python train.py --hidden_size=192 --head_dim=96 --norm="layernorm" --norm_eps=1e-05 --bias="all" --parallel_block=false --init_std_qkv=0.0268 --optimizer="ademamix" --beta1=0.9 --weight_decay=0.15 --lr_head=0.00561 --final_lr_fraction=0.0 --max_seq_len=256 --max_steps=9748
Each number is 500 + 40 x the weight over its row's rms, rounded and kept within 0 to 999. Layers, rows and columns count from 0. Numbers have three digits each. The size before them is the row's rms in percent of the matrix's.

# down: layer 2 MLP down (transposed), 960x192, rms 0.044, rows 841-876, columns 0-191
# up: layer 2 MLP up, 960x192, rms 0.0787, rows 842-877, columns 0-191
down841 025:522507553441480459532531531447508538523490466468482520444491548490450453576437468459483454440482523460502525471566440493493526447505511469423546460473475470484477497537571483490499470460464469489423501491434494530447462504600475450497486501495533478504505548505540475519493512521594459546441517559449518530530528535509439487532441475497488379489506498581594520439525546427519425505506547513542463517488556464530467522497427484407495465459542510524486541509539515463444498484512596449468500560551593489471491464528486538529513473471518497412533497538477554516554481494530537465
up842 099:532520507495508539409487445512542469501443526450537523494572504441526473516520460509482487484495522503513472513554591489551516598469422471533567447523445478485495470432551545498528455468507605530576446561504477539529563577499488476450478492468458488488498493486504471505430513476528469422525466473491515483505494398475538466609472516585531436488502483469514509501450485529493529489445466532546585559566460506514464481530568532497531418498489495530451521516499508497478489525513453527528443502529464451483541547454523558385447535513431472477476527531502540502548523488468469459
down842 109:514524460526532504577478469481497507488494488475508505479460507430538479512396521524525537564418494537539454535517498454500478485417508541508524538506441415497483493527564538505466511488476476440426432530464522484498504580545503537481510435430427491461457481531640493438510525543565518502526474483444476430512471501451421485467482512469472516560529509548473451518505518511457474513548543487523509511470480502492505521567536505617476499488470460559459551515510529524487563567439444470456501427557575556524520556477482463444507517436509486489466537501448518574508488552526529454
up843 079:494513534521451560474470449522520489582411519490499509529546522511527508523504555532418467493539464573482448465495516471508460543505479501510570496497479532551596497515481544489472491512537496549508508475598503499457517500507517476513447491595527468489455493572506521505491522405525493436522558505507507486565435452431590444527544441509482384449470529493510464523518549564552507461462545557534549604497466503492517430499530509418520571532513567499517497529494476510488509569529473561518454516525471488516546540407498528456450528524510511491542488458537519549409550496490509500
down843 072:570543551507451462449557509538578549518480472481578538455505531465500559488491510558425454435567495531445490508482508470575500520509489483482559409481536511531561590541497512566550499519513506491508438453503478505452470536544483472537511490507505518507458518515447498557486510487477413462567535496485501506510470466521507479453481450447429400473502501498527497545553543574509535486421512542576561513494468498474398480471518406490532477519534528537545478551388509515531441549459554523564464561507476501510469522502468525481492466516504433466489513509491465575492544511436522466
up844 088:551530490533471598482470455497522470527454555463541527477553480484489437515500426523483436448558502501466449511533634505475480546499430436552579456540524483466491506460473529544498480482494597531588492547557514490443566559444514497505501561487520514518498489444480463537558522433536465472518519504493500518491521444453538446611438463517503445474486470466511490553461454535534515538517448525493566542462519487529548473551569465467516478533485473443502522545546521568500427535511469511515494489528489492463553546425500571468510474589463463503468445523508506501507471448503452494
down844 126:510578461478516492547485488498483541526527513500534495474524451506461542501477471539502542576450520521496460436466408512453565475403519528498488510485531471493442564465488478513522477507448499489492493514443479483516506534549496584538507428488379539456467532505601486519468452523575555554495492459440459462518512481512451553521505496545466570490539518503498463476514501503491454508577499411514520462473491507502534511533490468554470520445459511550556550479469594498568524479468455455447503416408484541492489583423559474485507550397520490484471520534435527535452500533527521474
up845 109:590512547549469576504462400543533492541429517478513515502528526476503453525530496532496459443516489502479444433508518558541446476538476477593560433460501421445497562463517573500486490517500483470488465535565467499462532477493595489536419495505509539534440473518526528468518552445515496409511499494526497481492491502490595459536495475544493414466538471442487435550506521534523517493466451550456561571478485553500517450540553521440551569547499584445499509566457475506510479531541481556551489517539477487502557538499497507461523472540467494476522580546579520521506545501541482478
down845 107:470468496535492491483435392399533460486550561461514517536533479545452527520528438481535498444514475511502433504504537471598453579509548476546510490526556485472456469530490556592572562484449494484481533515448518523490505507466449502508495487492462522453490528515473492530512494435494471464552560538535436523484417524545515488487495429466506444510438528507469543543444564472567550464555494549566558502517486501471489558438538521429529537490480465576499487574487519541534460515473560480495464569526526503492497514431392514493539515451406538509485514498502480520478464484559458546
up846 107:535442542556495561471514486549570522533477500486507463514527504470488550540500503536445481462585440541471459527533545514528461498512450484496586447515559470519515480473460516518528444503542544504519488515544505536481521518529551533490445520563513515508432499567475458477541558491477486414529526482481450503485504467439578501566528445501468387501473482414455536513514550521546563528518527532511528603548463523495541449536517468417557496555467573470489510591415474484468450571500473593494490559536447460493552511476482484464497452519522505513539483502536545556425523460493481454
down846 082:588459452521453529461462550544543516504531519556514506529462578515533558536555478516490503442550513540455518479500470518531459509544516508483486492487537555561530471492617481515519437504517527525544456469535499508543545479531500517465452519499368543529476545444466510554382509480489542434486548561497491462501556425490477560536523529471512491458440504496458439473475530544507468512474480483486560504510455484482507468527498448474486481527441505503417523525432506551566441483470502552462409475470508464480503476518451506423481500523463579508520564507518443401475520560551515443
up847 046:489586572542488549552470456539446511518476593506533519524539512407486508511479548509439585525476535521485496419482524515435459549477422487483501460490504494548506508489415446501408477568478553505540447535541527481514547558447520439550416549539505504540498459511540444479493441526507505475535508541511474496453502506442496444469477451507475495485497525505478493489478515531515530472485508554489390493474502547486419461530518488477520464536476461547501531578537462420519499510520503470475558495542491591524480514571507469457521527529523588483563469466487502491471587420505522419
down847 050:507491487485487566492497512455515459508509484488464496577493544538564478409498452483538464516520466539518541543552480515503435491464558516511511501455476510483528518440471542527507538432516485548505550518493532493489497474488469584497506459448539464499517520469475520563506516469500465544502459461507547500476535498503470526447508502513526214540486522489529530468500501530487512540577534493492526602483467475517507541508530451329484491508511509501518530480477519521538480475566482418474458461545503498475501497473537510489524556494544490533518477533488484463506532512508534488
up848 110:548481535532524565475471422545551471516429530467498484495532522436508506555470535575483506463560473543510407492479555476499412516527430510528557467496512431469517536514493519505581498485556523504525510574554497509473537573536533552527452528508482547504439479535543459502536578483499494450544523505498471490466472500458577476535483426509480417512458479459420522529490532566542509495480514549485561600530425512464541450524524462405494559513472555451478509576421411499473474560511479527516458564539456493523519530494516466477451491565507505516541546482501478529501483503520490442
down848 082:555458510539491563485496459521484487542461488412488546481466531552546548541555481580605449519546497436455447502507561456544472487568422543509530493516511502472439551483467495487457504497513542447501495583493468503512538496454468558512489465428505505482535481453467515508495438455519491425529550458531465446531461551515570527496489435463474471527413496488459505560526508478552473441533445489530594521535453539531523444458541482466524529548561442593541530579489481531530500500459455501516506522568544524492501535492522486462432544525426503444542537460469518432505461485539492465
up849 102:558469567536503578501521475556557472505480435448542481524526493500495524549518494515484508504548473543523471437465574507481481477545459467532532397511526438485503516495497506473495552517525512534536469541527516526446554523496534536532452543523479570450438485584502470468523579459508491457517517471537492520423536510442565499556496448479489390472465443451442460539487473541588516539481482536506537561482460516492590440467525450441546538540466555493498488574493487481477458529534470570527498534596442476514504502496516475519465463553518589478549565480526516584440531513530499459
down849 073:573503530522548516502566545501497510517525472550475592417467434581520502467419471512488483513515430523473511488505502479541466440474529522471482555517487464424438470537468490533536479493512489517457453454461484443524493643517526557508481526446474551445556474496516484463512599511522523494491542472435504495509538504475478465441496517461545419500521522477476488438496503459500461444482470434504477545582485513532556461479525463428518533456453496531502503509488601443524543489583531477489471513516537540511500497531485546443447523567574526451541495543521551602535439484483532523
up850 109:554466528519512548507509468556524499537439486505538516508531488495481548533475514535515493466565472519525442486534563469515480488501448489556554460508554463449468538508510548556513501514565519522562488510543499485489553553533560543557450492595504539488463482520503476506549577478485460406547553480510471510456490450435568481549546434488478403477462467436458516535446505528537504517484527537485521581538462503462524482452527427407511545545499558494503489579422436510439444562514488520497467569526417426515529516430533505443425466510468500483524505453560494532474534525516499434
down850 083:544550504534456475491567455516501500469538461488538492421535511540555530481445499496558460498512446512398427518532514494502480537517496545476497487453570534538456575495502519448497489489476547500480481510481532427514570439501501557555517471460540485443518465536512423562474519472500456499546479493516451534484537494403553546508495562491540480427448429529518465516493534477520477552513548524524522521483513477473385481490523472457500595420499463565487497470504489561581413537490477485459478563522498466535472524487514517453517476503538648499551500535525554522456535484488465435
up851 098:565494529514505541449469463492514488555415502501539467472599512467534498515530458488505512465551464502494424516433481487574436412506507527518545459477452457536368535447522514543593562487546460439550540573474543528540473535620544494434484449616445559523469522493513458542475494480495488473555523459459482473513466500517489485532490471520458487515512498500466498535511494460508586492428526444563566508485476492486514514516509506490531550449480537527488518513449472504487510545488466489566474494464465480510480511436528475515537471459522530477571581531490472590519555491453511480
down851 131:563534527529506522491539446472523498496462546477569510471548497509494509540582527562499484441466442471482428560503499484544545457489514454505509467570448467549482540498461503550563517477544603475545532544551517483532479539565490485498521427522432510457425527433556539562479464430512540467511545490489450483494444376541504510544507473482434467546435551514449557556503553505537496470448489482582545500477467545537516467435516535452476446466522502541484524569519514504526470498451488437477492489452467556500493537420526506487531531443454443496571512505490474490465451567452506468
up852 066:542512482549518583470456417502477501546510515475560532432527510526467526580499487514488511522508506555536445430508553461456454510475475463485574502514501474504474559544529514486533519579421515495568432540493493502533530517505569503500478443556515514535461452537510512468527491535462508475446448510515524466522516421458514535560517489521439449462528452539495448509581511517533525471469546474524540524454525503433440493599474510443538446564529524530455466604508464513454508535417506511511445462546488575491487509452381544469450471476477518493541510499572494506503598480480541461
down852 072:503479511491467528594457529484541550480502476465433469595523530552478537465492443456463537612476506496505536561506412551432522589487525541494486523472517522496466523512474516502492488456480477525538515537528552473537485477496485509467493505472522477487544512589522464515438508429555538509493435462471460526511474507490466584444464499531518389552456537536529582464476586513494460477515536467552492530485478567386505608465481475419538522554476498476465523514471475483536520420553507459409446495480515486452547454478484530464504478481473512556540497496463501446543494520483501527
up853 117:501529503568501497520533524570536464494507450497468459588518539511455463609588413536478574521494453592487476529483568505499419579603462544461529520554475424494530455487453523474506485466472515432518507536495546544548543546481568526523495587518533594404500499540495490460479478516504499479491492431529489502524559568476495494533485449468529446541499463443522544462440456531551518510504540478519492486488563450454500420476530417494506523495440477446510477479463494446421509540535471464479544513506423455471493508483495477524511476483522508483461537472448518510517513480531478468
down853 139:531525519560529502472507454526517505466526460487522530458571509453504460493490565439466509497519439526468519599557506599548457403548505538488523571546561487438579464502531536493553524501449507514540514526484558449510543523469495443513491462516452453391499477465449440437454529511495468505455496455489518473569400528501501484527520429468514476548510495446550600481472463499447541516504473485567526513551535503485467553480505457496456481506498520487501484506537528489570560585485490412495440467493430574529524451427517543454533509490540490471479510490521509523521434520533497559
up854 103:532482534496510503515494465544508503541414542487482426509481501494442525547507486507446462467560468513475518506520535503544430508483421517524540546482589539470487504539514569546487535484514506563483511528600506534456503514513569565565481508566482539519456466542490520471577549474514482363530498503498479502457495437478618461542506415538503431530516505411486483519537548571579493522509499541516519556480458495517499459569517459410500504542474552520481458516486453512470468554499489557489435534526468477545512540496490441455520449480494497474529506484590543512466461453559488432
down854 131:513462529591498515541451509529559488461561391494569467484494481497512619524482481580549511546486561505435525549519571449556514464492457512457507471522501511405523521443482534510517462492538500447464528527531489496437492522536447533514517524481441528485463530582453492553538484424504480464518535463527522481514483532516524483483512463574489525511468405489490477581508443477505513455479563549474524485445464425496425458532496504527548462480483534536474485572469466464459449525526496536438436529589509445499461546519541457475492500484521531437437492468496557557471520530588501490
up855 080:557488519597501550553481469492537457490462518415541520527520461548515464493544451481494476498583498446477441515527606471476475524507441519546510456537529421426490598507512538495491505511511497498549454568550537490424542499462524477516442525484531554446515414507405528590538486499512458518478500506525483497463518506482577451552494470497485456463453465534511468507511525496540535561537443527516509564480580459521536479493532449412512531548452523509493514538534518513502470510527446526563428557585516534438554557464534533405498483525502539527513512523471528541491490503479437487
down855 091:405481462500554436495530482527473501492507450530499511477484464424473513483562495487482553448468428480518512531523490607467599581484487520473554502468534509476494593439490535464470464520510537559508550509513477530555439530568485530497605503523498555497489515512510490457500542573509483472483513449508498444596413543462489524496491518443499551526524462493526486436500547492528550492538489478555508482505457499550450562532518487344572494506506511525548517462484527502534463514525528493402528486547434484507434487467471460512487501462498496526444530434482530454467453532445553490
up856 111:502485496507509523568558508593484534465506503499552417567476548398545526516419554551458515467496459447455484562491520505495547446476467534470526504467575446576498498539531452563551491496490488440474513519545516522503475528392537460472489499483448546464489507491486527452501584470472477483482486503538434485537547489513574530457517441499473464470465431446437518505472452444577456519531462567550472544595507473495445548536493492448465510517438512500431501486526513502500467526523501602468594547579475508548529518495476517463540501540483530556473543512521482564504491496498458487
down856 095:580484520501521540509566469500527502455450455486532514470552450392465496464469553471445519413590460511427458501511574533485467470453519527525560503479504480515480475534526451577526507506505489461423580546503564464473438536448421499525458544492492525470464519503470534536590551469492478506533507526478443531466538509501485490513521435473515421423487422471474554494469474532483539497524500614519521544467474513486480542507500481495472467527498571498494546575621491541470488541479479504461476560541540536499512490533527484412489486507495500581482521451474480539476554462511493567
up857 096:569511574576488561522503469569518482513492515477521500524524492523495557507503510534443460496539470527472460526477548500508491447493432486535591419517585446462549545502505497484491488499536530570571509566539529499477515487481516557536429512487474535429452492535463474513540539444502488446534502516511476489491514496390545455534488452495447406500471457441518501518481495499581507515513485511482541600502483500486499442518528470405508583592458557499472509542464445460519490540563477562528465565610478478513504530453558492455443484569506553459525511528516575551492512493499484493
down857 088:519455548542460487496496502517611455579523480467596509504523522506445537529458519517462485443472438551463498486555508500450522495486522489455436492507508552481529524474528431469527481501453532535513489480485441460545511531439486529501505482523505481479487571510386540573465516413454502498525583538530480487469427487484514468449522512514495426448418414478489462506472550552524519579496498570510561526521567481493502499432554416460538457527473453565485483550455595550540489557507514537517541509465518509525445491492490554448562464541515534441493475456490479548488529568486521524
up858 132:518551477427513472402497425512534523522474507499514557456555462488444503561581485492505479477500492524522513486466555520528501577569455506542557505504479568476520491500493553434528574480574575511519546452533473446507535542427584522488454483545507510523480468503547425455543567439479488420506550495509541517505508518488529464524454487430502460521474513480534541559474564538494527489442468477536523528478505468458528428503499463451543541497524544502480509541536427569524509582502509499489488534484434497569517552471521476463404497537416465589575517525504526505530420498463496488
down858 174:579481530497493479554507590439443497504402503528582534442537502635502499531475540453474502465469454541475470509507503484420511452504514553464496554483499513455460448458447464550522505504512504509522542452547536494506526464566535501554438507464499531493521476506462394520531468431494485452480533494499494512503474556499518466445518449455536484562498451574539519520448496519458607553479458473510537499475450528577530512547506474495513533476508505535540538585471595502487461490512467460507445469569536515546464454470463545534513423525583499536495481498411502517450474497511529468
up859 111:501545557469490554518446413537490457541371528484449499446480464441504479497594520518492477527548456547449393450410540473501482524514490496521558467463475459518467524529514505498464522475537557435521454603554506472471532504472497447521492479582564529487473449497487428520539590439521467517544483517480517530585513522483515466505532418456441464519465564461483557537548482537497501486502394498518489570487527482504458474477511470461468532525536498473480543564536471532556481593527453472535499517489476571507496513457490520485486461524468516560534533507468513569501528479486481517
down859 097:467501542552540556500502521451572500499462468520508499519456481542461496602543400431499490567501564543484506463498503479452528461445499483535502483567553552515461472553486453505535501468482595528481579436499521532387533456574515470516491438574526527476438570502483501445530490472470511534405574516528466472539535476481490503507456515568483428497478479501464526516484434543517483538531460522427536541527507443494553460504491525498465440512516479551531559521535527600445517478510519473491436498442452548487490489479532536465439432548507498513477501480491465463502413474514520446
up860 110:553463539517497516500604490537534530478498588491522503577545504516489433513458553470478525498480425509533458491437542510586386513582479453512533407542532532562493509488472533517513509501504465537511478480462479511487525486546497529482489582500435451521490479556544461417490443467459489471543471419444468538441489377504551541608494502528438502522467473494524495494573518557538518470505516491455490513523453460517551473593501506480513501585502575516534457495530507538437456498471488495474440496566452431500556501501547461532536529509533503494528485480502474496465447479483507477
down860 105:535469497527481486516527553433437526535554486523466557475476559553574460481466468482528477483499584515495492465491486505485500499459506479486516534476572556433476387511520533421498460512483540544489489538448425470531538512508447485511523505540482457421473534454500506474458561489507496511498485449441515489462491486487526535587456558489437453493562424502535539434455491506500498525427558485551444491534593387511449497502486538509537517582489554568513518435526505488518540528537516502532471526448517467448470524510507422545586506549495527585526555439537518548463508507525483439
up861 035:497398476524577484452532422568531456515520511479507587444489518501494477507498487492461462403500445478518500480485507498570519492555494490510520418513524482523474492498547566513518478555465604445538479545542480517465474445523544558530485474507508469496478465497543444505523532485502487469531516457537482426487523422516518516490486490534499547443514467480489448460475485447497446506480559564502510490484452513503608411483505573509447510498506559548533522450492510437445445545502528474502470539493564511534533547464457444503534424453630436527420510447447450483485473445490467524
down861 025:459531495498465519563475582410497530434494432477488477573422486565465491530515500460482546531453549487511582468483497494471532576421494524512548547525463569449578486580481492506473516454558451471458556446514493482499451485478449464441439534419464480523487543483469520446531481471515498520452469533499490518518463500531477495452478506465492397516455523595526528483488483534495517499573470480538452546541563479479448529451513438447576532519496412500485502522551514526548499472508463487479525501451451440441487445552513589551481534522455528442537503540512541565536503492469513497
up862 101:559473496609521525497517445583485484498505479497518544502518522429448473547544456559440501514512468489503480479504550535509471453479428501507489453507491485473460534436515461505565553498535466549466426499519550532448551526527504530524430492516497548515447429550505504517525522476500479458435448502498409503527471545454612480472516518525485466454480460492470463526419507495545479527478465551460485569471438577502485470544535498483546500512434512524455498537483416542506517576498461502540505542548432511520522507555534601432491497556554539470544507553592456517442545475540454450
down862 132:542499524497436519496508487507509454459508465464524477513507530500501468533493435493565510495523483555486487458512529538496454520533502503521369484448559490506521480494507503513513493481529484455479494493537542478470525464536550521519475482567507495506513477545468440534544522465598401461476503479478476674512520485473491444518485497480490650491465487456472464521490472502502510527488526480456539441444473490492475489518526509679494499531401518491510544592484492490509478555493447537528513499510453421521534516521484480455514466482514521529526571521507509511498533509519362520
up863 086:472472468551471512497563407603598533538474467465596500591530520491417526519542471534485557511510461496551475483514546598449548516524472488487499465487518405476529529485581532504550503504486584485481489552492505451443491560473561505550490574505534545443530525502529493443465566506471509465495555492537423466511453536472566503555509509527536463482512439426505507598441499462538457500486465513443468560524496491488489461490504445449571489521471568489509475535505481520486496536510521485480544565502472451538522505554545526468471490477455501508524583453557503445515492514480524470
down863 064:470497493488467431476521477477634470492602464447477499478541544491484440528469513441533494519505442525417527522538488431490531538503502572514497534479536536525573581528531463462527410525590550450436528517474454511472479482454415485478465498442542561489536517532471513500550467542517508532491525524530559486569506451537526483465514476424533415565525476470469475512497470477464459495486504575462579544485504524495467520475518540410497520526498482514418499467511474488555498467415567534484481514516550488467570498537559479543467507463504503450482569488519531499497448465451521561
up864 104:442440508576522556577451449495499516450432468478566581415499498512473483443423505511539533468554465495499441441535473528438507431491518432552489464537533485491541570480522521491471462511480457408562561565489443468464512399428518503482503501598524512497501477434532511523470471420489516510459517476480428499533472506504532495475515453540490463513428492525481504585533493531488511513505484528490575501494467563484537471533541540479514508494499525520542439630499458527451517583500459503501469545526437537518480519509493522493449486474502509542536429497560531553449494509541500503
down864 100:502438518479505521550491523569527529494524567506462467431592502572518467610481455448519534569579540497509503449423501429539501461497477490516583573525402483500431488559530517486459502488480543489485452550551507451464452489443487527549482472486530463558499484477506502531575528533497498458475545478480465482535494564440543517460480403511508475502521502461456517522522484499497541517484479575516471507521492491481450497556436427424465482470509486673528483493500468535516488458495457440469490546543476476506469511531490479492419560488515536530533508545464494522516560526504518466
up865 105:559419550576477566466483446549504483544473540458487466600493508471534520532539500528462509444552459520507473512469575455547404474459481511515561499484593473414461476547500509491498539489534521552520512551549468480509555507533506550514478477510468506505429487523485510480494557493501469398478528472489488501466488437492608473549476454543469395518506480470505484512538498548590453514502435525509549577540450496537579497535534476435514532546485536532517488522428460507507448528498472566527463505605487436548523553456485488465515478526485500495497500493554526579477520471498479461
down865 120:548478598500486481493633560555478486481527481544436513480553480555544497481487531495502542452457526429493540483493507475590492527503460518503494500525531460478531514526510491465499519526586523482451506512476566477466523449527441467481509539444549527501437494528490574560458500459469494534547565458460477488453468521495500555455514578549428491456460460440555417522520462506467516528505525458505503504551437451533514497425441454559471447591545460510505452499387524492497447526493567450479475571501494507516490503510545503491533498459501489379487516478474505511432460543538512532
up866 080:538515495546498541537494465561505499512461473469514474470516569502529504505554527455500448437548519548445403523471532459537504440475493421482543486437530514472476528483506550471515442528516558523592440543514538508489465467504479489517462504578551517568472448484471448492575549474528445448509566527522489476529534480487529468567549473485446478525484467454483517521523398500538558491510481490550522561515449489466488530570527511441497491464457555513520530428584474544465475504505483591503523490521378490493541536459489482433473508554502611596522530528553521534500519491475443465
down866 050:583456529524468468510522539523468541467487417520546474562489467507536517545508526444503487461496450515481498500503551523493494532516488489498579435522497529547512484497412536495473461489500435525528504511519492546497502489552458520432503466590553412526420468483543485525471468512526483510495491523525522494512443519525451541455461521486495387609565438488455455518441398566526562552486549494453484572443464472493460486489499517461494508558520512568567513589582532527537549500457530496402494434498523451479524508472482497493519483482525538559484511615522520469487492495521452461
up867 094:512536502533451522507466425537510499511430490523548488468488527474528525520529502584449478477472519473490466501460540558575538493483456474485590428477542460513477529480496562533550491482513496467538517470524536534440527541508527495459491468540455492528471534444479525493464563433498461438516495491468470463480498460440645511513518515441478395454463491516457526579537542484496519497470493537540559570541451530503494490541508549445530491563502473512483533574464528548506475606493467494498435500530458463518535561446503575419486414549491513539513529545544478589524477476488488417
down867 090:570579504524455505507482401500459493489450509417551571439542485510500465521531478451471459502540479525502502477474558488584510482501516472519553559437555515525438532530507514524539558443528504476501551506439522515429489460474424488474604484471501513442511528442461550538492501459511482550448479506553498538504522430492582496539483499448499445459489480561468517558550481421496464493453531478522535483497449496444465519504520485546518454492527455514418547503492470491483506561487409400533490490517482479545531544553468537441527474543520539538490581588586535510499459530495446478
up868 111:481466513504478508497532448564468490553469489505501451517430508502522576513505419517477478481533536522510502459475532459544504494511403534510510510526553536517512530497562550534534480483498457519494454451584595516468521513471533512510450459537564552520471440494485431501550497493507486465484521504459479511501502468458582465494529519500398471433457456435519447537500513546533518538533522484550540578481439504542439485496516456468531578522459517495486492526508453527450466578497477547502539577609516496495524506382566500432529494470455513511577503523589461516526453468518464392
down868 091:457480478503469496470456494522526503583473412439508521510522512437476473461487506554531470494478527516520521536571590506495433571537445477456514511487486532476588539443519473483493512539534498489522445453538479448493484515504508475452505491484465469469536479509537519552496518518514471526463574485547467485474449486518469439470439520562553470464486496558472450489460437499468504491512546487451501564482506539460467584553498488515436429586482532429497509515426538487470459574555583508497489470427433518535565545517503542511530570496496480382517468587549523546606543469509475530
up869 101:462499506553497531498512432565483459517439535471518518475586491438518523525553472573434492498509473518486457537456624456538484524452476528535540521479563517472531528510538522476550522498558521559550481576547510526459518548476512488507474470534511534446482489550475487458546545490515481433494485479489455522494520450469604461580483444503500401515478529467563517506487498494544519505489465575510555603559465527497586454522557487408472534496432542480512472479500472525457479553539476579522497508533438462526517549442531493396445483531494492480482505486519530540443515442439490505
down869 133:495543498553497539545580527483525504461475476492523497480585481450528515460530513550486481490526517454501466524483570503543582469526496478485459515545566456449506527517584534491548436513533513525528512513466475514441543546532465501491470500458500576486478516562460483570517531468482429528541506448499430503451513522494566491566416470568430483425458454508627454485492501469478556472396511498525537466492475480507552541517508448504554479483522517486465437466458540480447505537466534509534461521521582537505531528552572468438467512489491431399499493396496499532480561510495454515
up870 105:504464579572515523514460412518509474513449485458510518492568506503537522584460498533490492560528538617491484518502518530535460545493390486520546465507509441478503531512462512532485499496464528556475490501575493534443520508507520490554466478490491492552461448495485481520578550476487510468495451460402458512508452479401537469477488520571518459468500490473417517595474496534504504518559533549488540523492425568477461498548522427449556522485493519481545487555421453493426456548448437516543480515574449495514530521489520539437524485511567537475540505501559430533499529518520489420
down870 084:517477538499555480489402467443545583511538478484465535516589578480509495517457481468441546529448468547477534556426560537524471475505544472501491510527522509523526530471457422496498553565443549507568472457529467477498468426517503451584503476499483499534473515477434520524551475469446511454493552509502463510513437499521478548442463536586464492502526490552488486555541527539475528471434499418460578426510503469503396510457491495521529411528490520564525491464443510531468468481486570558413471534504529463540429517478460490459480503509514501455500473566520461477553542544465553542
up871 094:559459514578502596523487486506509484447504527447512486509518505523480467538576518515380497485552472548515414542508530477533414522494448446516560482490532499532498519484499522504499495508477621579529499500528519562491509523471544538463473561529484538455507430607458490452521580469499468467507492487547497536484446504450517448528465453531494433514482501508462501497531515570561565476500493499548497578516446508515492493509561540508462477453427528483481499544538442487472484509496464542469477504588456474501571544457466542395447506522493494444511462494598514496479486460489468413
down871 083:549496577554497536470452468484572521466438478458489493446538471428497486587593485562533496461485479501490480500478508467532555490498477518573556513498501514497491479488446484528540491568541511502519527475511487562474528539542493555567426540542480507507477518535444460449444550454474509554515497518577477476459455446490473460501516418474517432526463463524476484561533543495555538481440525591525459548565411570548440486544479494457498498498538479511475519557462424583422477555511458582506478521565428480479519451488518487457479496434489445436478530456483532516467520532506479467
up872 089:571501479551564548395498492647607495517482492473487501513586443541476510531552464517455557522552480495515484473493537526471483450433480535506575452538479441512448557499519477483612526512479468464503513569500482517547499484534490517460468508472435629503474522472474552524471501504510513525539441463522494488533494550510469494530476448479398487518508492504444519539505481467542478519524485514520527530468524513385561490463499466471489549507472463495464483493481481450463490516584500578498494475546534479471500550509507471503421483465433517471536587567538555532519496491481502485
down872 089:497496510525498473424445470541545520540506526468436401470511539524388520493502499530460509485534451491465442488474580518476479422474431525519553487533482523479501506574518561482576517477534568441526542487456516453510556510506423536420496529511561499470509509499506514583483433524473474476468494489590498464533474473526509534511388504435443533513495479531523473542476468471541496571502467498539443534570445520446468461459542470465532499503499442477491464519488552580501516538542503514523515536465478523473550530440513424588526477580448479504464463544538460542551524530490526566
up873 109:450545574504514565532446473605480493508443441520499503399520532554377484551463553477480456517456490547515505482485573547466510424483485496484493501564504508462519512526488491488515497526459489588532512490569502518487567495410463590545408525453534484500511453528535471541528603484470502474457480550498473511437519500459532454519502484499462501536497417505459548468411451546536462472524500518454494500530526485464534516445480472449508523511459512479497480502534485474535486474601488548492527552533482454502488487438519433551478504579538492564443544462524511549539495508564480483
down873 105:543466565494524451471500476517560526568536515498612420539543477511599498500496562533465469520448443488422576500462481536492545397539487538521526482537462525534502536466463508506593476512511504553528481536570578526522485515475468549551436437477484620482425507517498526485515541603485475537476533466461544494544498438492498470520546513495487471529468478498471415543511442471502519463487525482482460475512436491480501498456492510442482505553447556456481510504453514470506441494503481477503476557477592449503506496465549533510488543523471474445447574495509511549562495411477494503
up874 101:514442559545477516451514515514543540504487610504543567548483489496507514501468486555430466476478533496483487496460634570454399516434491617418523525525544561506477472569525479432532502471534512544519517463479538490460570506521502481551473470566500499483478486571486481530458506496497485504462566531487427473509484490481542461522433454504447511544446463504514496556400553481537485471518479532506511523514505487459522395485479486478544583577470525468516502505568501495497459480478485572474486501538509503551537516434477483459463476526552435508461543520536474523414489500557470496
down874 124:523511518532509536478481575497518483492458485506490543492462454585519527509490517511511456466452461446475481506461458564486422509453443491471513546488492505431403538495472482477573473471493503513558525496455519494522488536595504498548452504503487538464534456617512490467461565494496508519379563455475447491502532487493481490547515416544476527514471552511502515505492574474528521528452521475528492518488542512470556421439494454442510510596468476493454512545535481568582466466569432531512500544582515478569531495493454538527522439481523483529412498501447522558475537414568512519
up875 122:512524522532469600469454404513447505497434530488500505489486512479512490484533454552497478496450501505535448509487527518554481544451436451523513499498522368485499610499504554517467543494491551559532465541544491489482559557467491511505449547492503481571475438521492451506526509415481466430511480482488494479553503497482589498456452493558481452451448462538470510508517471501540493511512389550506514553496436515513505521565565515466575403514490504522446488533531469548531469544505457487578474552538506544533531545478510552482533473591486443479571467519528463532516457512596472489
down875 155:462506477519496429512542459485431483500512562487511511509578466508473475546500463508490429489482459573519454454501436551515446497491546533490434531499524507559587496522556544471433530428459519517459413465540530491475477519525511411509496474544515525532521487433468447460481525563569483467502450464451418454463457563534437548446459564542494571512452498495529547410510506512483451548473541520484488478475497531527493567538523529476491479469500471574582537522483507475522509492467557487519470467468487490540488600515559560525581524446523527518588515448518463414524463474517517504
up876 109:560481504525486521496496408576544494497427500497508513553526509493474574505517460512469485451514485494457474517522531487500474529555418527524594504522509454487493501497483501469548499519482574533528480482549553476499523624461553485479442476551469538493454456506515476480566597446511467468547505467471503521480500476460571468522469468509494401429483431430467536508456484544534546537523506543533557602542481494480559449497521444441548534501454540434470509579494403502482462575504487530530496572530441460517544547466498480435507486541512549501484551514530479576497480465492487443
down876 129:481474515553482516451391494520546453419504532460582538532496568567477538539533504476548518500525527488520495476491534471496478463508477551488539541528520580468540545486518540451534563533568498557501572496543433442449514496454459497494531506471548471492482475504467522485496512486469477428466485476514497490521509562499453528458475526519482469531400448529511395511461560535458556458483448502481512508478518492498542510446502440502655556504506541519530478607483478534482465400558457566505545502558435482511484496517492497444461447563482527469523557472473470517503496534533476445
up877 105:545508562500492580485427415531524486533425490490511483458527543508467561520461527546469462478564469519510469473526519489491508489525423482547561457493521442433492498547533525544537530516499506473556522555529461485520566567523581548508485440534493525520463471508558483539534629474470467417508483488497511489454490476473539451555457470485487448461484420458466440526473476528528502526476499530534573576480454469466533498501516428414512511547477576424463524608457511521501472555494468521525516514580475499481518528456498458476470485575500497494512577520532487569535514508559460450